{
  "norm": "rmsnorm",
  "norm_eps": 1e-06,
  "init_std_o": 0.0,
  "optimizer": "soap_variant",
  "train_tokens": 114200000
}
Each number is 50 + 15 x the weight over its row's rms, rounded and kept within 0 to 99. Layers, rows and columns count from 0. The size before them is the row's rms in percent of the matrix's.

# layer 12 MLP down, 128x512, rms 0.194, rows 105-127, columns 320-383
092:15 25 43 57 44 48 26 47 43 47 35 23 38 83 59 38 79 44 74 43 27 35 38 44 37 58 85 63 44 67 42 18 42 65 44 44 74 60 37 46 55 53 58 30 56 66 48 76 65 35 60 22 44 65 37 55 57 59 63 80 53 58 28 58
103:59 62 65 47 56 48 40 60 60 44 54 38 45 48 55 19 47 67 65 59 67 43 65 50 42 61 55 57 54 41 57 27 36 70 47 51 38 53 36 47 22 20 60 45 61 48 59 47 41 32 86 69 46 78 45 40 75 46 60 21 53 75 66 56
121:41 41 59 40 57 54 63 53 64 62 70 55 55 43 42 71 39 54 46 20 64 92 48 56 26 92 35 56 58 54 66 44 39 71 48 47 42 55 37 47 70 58 44 73 40 53 63 64 45 47 50 37 30 47 55 70 67 43 35 49 54 51 50 43
103:29 43 24 35 64 43 49 37 37 59 55 55 26 46 78 50 57 41 53 55 47 39 51 67 59 59 43 74 64 47 49 24 44 57 50 53 26 25 60 38 52 53 77 35 51 56 52 52 43 34 41 95 66 82 82 28 60 60 46 61 54 38 52 41
101:48 52 58 73 41 44 34 50 57 46 48 37 56 46 15 39 62 48 77 60 40 56 75 64 41 48 51 46 43 32 36 30 69 39 85 70 36 55 48 67 65 36 89 49 35 64 63 66 36 35 79 79 48 66 43 38 67 28 33 71 55 47 86 54
096:46 61 30 46 31 55 46 56 43 79 32 62 63 56 18 48 80 45 49 30 30 50 59 47 57 52 29 82 42 28 63 43 48 50 71 41 21 46 45 65 39 30 54 59 19 72 38 71 27 43 78 49 56 61 35 49 30 54 49 66 53 50 27 42
097:11 72 56 37 63 81 47 51 56 28 42 44 49 37 46 52 64 42 67 52 77 43 66 53 50 67 25 52 59 59 42 32 55 67 31 42 60 41 29 64 70 58 33 66 50 38 42 71 50 43 38 76 86 58 53 86 61 40 39 22 68 39 37 07
106:36 32 76 64 56 59 27 58 51 31 43 57 32 59 74 56 48 25 54 47 57 42 41 32 47 49 38 33 40 69 63 38 66 46 81 46 72 21 46 35 73 37 54 63 37 32 52 46 39 58 38 32 42 35 39 59 42 66 47 63 62 55 50 67
107:41 46 80 84 41 99 56 66 48 65 48 40 34 67 48 42 53 63 36 42 49 60 38 55 66 48 38 72 26 58 69 51 51 35 38 32 31 26 48 47 59 62 42 44 50 33 40 75 66 38 57 39 63 66 62 54 47 48 78 73 34 59 39 38
094:62 32 57 62 44 47 37 54 41 65 48 44 57 41 42 48 65 26 69 44 50 53 44 70 64 60 41 63 54 38 45 49 31 66 44 48 29 64 49 39 56 38 69 79 66 49 15 27 48 67 17 58 55 57 44 40 59 50 46 20 52 36 71 50
098:19 42 61 36 54 41 75 55 60 53 76 51 47 69 41 55 38 83 48 54 49 38 30 54 48 53 57 42 52 44 17 44 46 63 41 71 43 64 42 32 55 42 16 48 67 52 45 45 61 59 13 44 47 33 39 50 14 53 43 56 59 37 73 58
103:62 27 17 48 24 31 65 61 30 69 69 43 49 39 61 56 53 66 88 24 30 52 42 30 47 61 57 54 37 51 45 55 30 41 43 51 55 52 31 32 37 38 37 26 42 53 34 70 38 59 33 57 54 58 51 57 46 72 26 51 51 32 64 26
100:48 63 40 46 39 41 56 30 50 54 56 65 45 31 38 43 49 58 73 64 46 57 32 46 30 49 56 68 54 64 50 56 52 45 54 37 30 87 40 24 81 31 66 50 31 35 62 59 42 45 66 55 58 64 61 22 49 50 57 68 47 48 50 62
095:57 47 28 52 34 49 49 70 69 13 40 37 73 67 51 35 24 46 88 42 36 43 55 47 33 35 35 19 49 40 11 64 23 56 48 88 66 52 36 56 75 68 89 55 18 63 62 38 67 59 42 50 81 42 69 43 45 11 69 45 55 42 32 27
095:64 65 42 94 43 58 48 67 45 53 72 60 28 60 45 23 37 39 45 41 50 53 77 68 64 55 21 53 60 38 41 54 64 39 69 38 20 47 47 43 53 48 49 41 22 47 52 40 42 57 22 48 49 22 32 47 33 49 48 70 61 36 80 50
100:36 67 39 49 67 71 61 62 63 45 51 57 58 67 18 43 52 53 54 43 77 57 57 36 77 80 17 50 50 65 49 31 59 67 36 40 65 42 27 40 34 43 45 56 49 33 39 76 51 45 42 29 43 59 42 59 28 46 76 63 33 39 59 33
103:30 18 21 58 70 53 31 50 64 98 55 64 64 61 39 58 48 58 41 33 60 54 50 60 46 54 39 56 06 32 46 35 43 44 15 28 55 38 47 62 55 39 58 66 35 47 57 50 33 27 49 53 64 49 73 34 43 57 53 39 60 41 60 39
100:51 47 61 66 48 56 33 43 63 36 48 77 55 52 59 12 38 65 57 66 32 67 65 57 48 32 49 35 58 32 46 39 39 56 57 36 68 43 49 35 66 37 50 39 43 72 60 49 39 37 39 33 37 87 40 44 09 48 57 81 45 21 56 36
100:56 74 40 43 72 73 69 44 48 47 30 37 34 64 52 35 58 30 58 43 48 63 34 23 41 56 30 43 45 63 59 74 65 74 36 61 34 57 47 52 25 54 62 23 49 55 62 61 54 45 41 49 67 51 62 63 34 37 45 48 46 34 59 29
105:41 79 53 49 37 69 47 38 48 66 34 52 52 27 56 51 31 52 50 58 45 61 50 49 23 53 17 37 48 51 67 52 12 60 35 32 24 39 42 74 60 59 62 63 45 44 56 36 57 49 36 45 44 45 47 68 42 28 44 57 40 30 50 56
108:46 48 64 65 42 50 40 41 72 60 25 42 47 45 24 56 44 44 32 40 56 67 42 64 46 56 65 56 44 44 71 38 45 46 62 52 35 45 42 53 27 55 62 39 56 78 51 33 63 65 47 48 65 29 65 38 35 43 41 37 21 50 22 55
104:58 61 48 51 42 90 48 31 52 26 63 52 51 74 59 58 68 83 26 51 58 63 65 44 35 54 25 59 58 45 46 59 58 61 64 47 34 76 64 60 44 73 26 58 50 61 52 44 43 53 31 64 31 71 34 38 45 29 35 57 46 43 41 70
105:67 43 32 29 45 50 52 76 39 63 43 64 33 53 53 27 63 41 43 48 47 34 36 36 45 55 44 51 31 46 68 22 47 76 63 33 65 53 47 50 41 57 68 44 81 33 38 48 34 24 42 45 48 64 54 63 47 50 31 70 54 30 34 74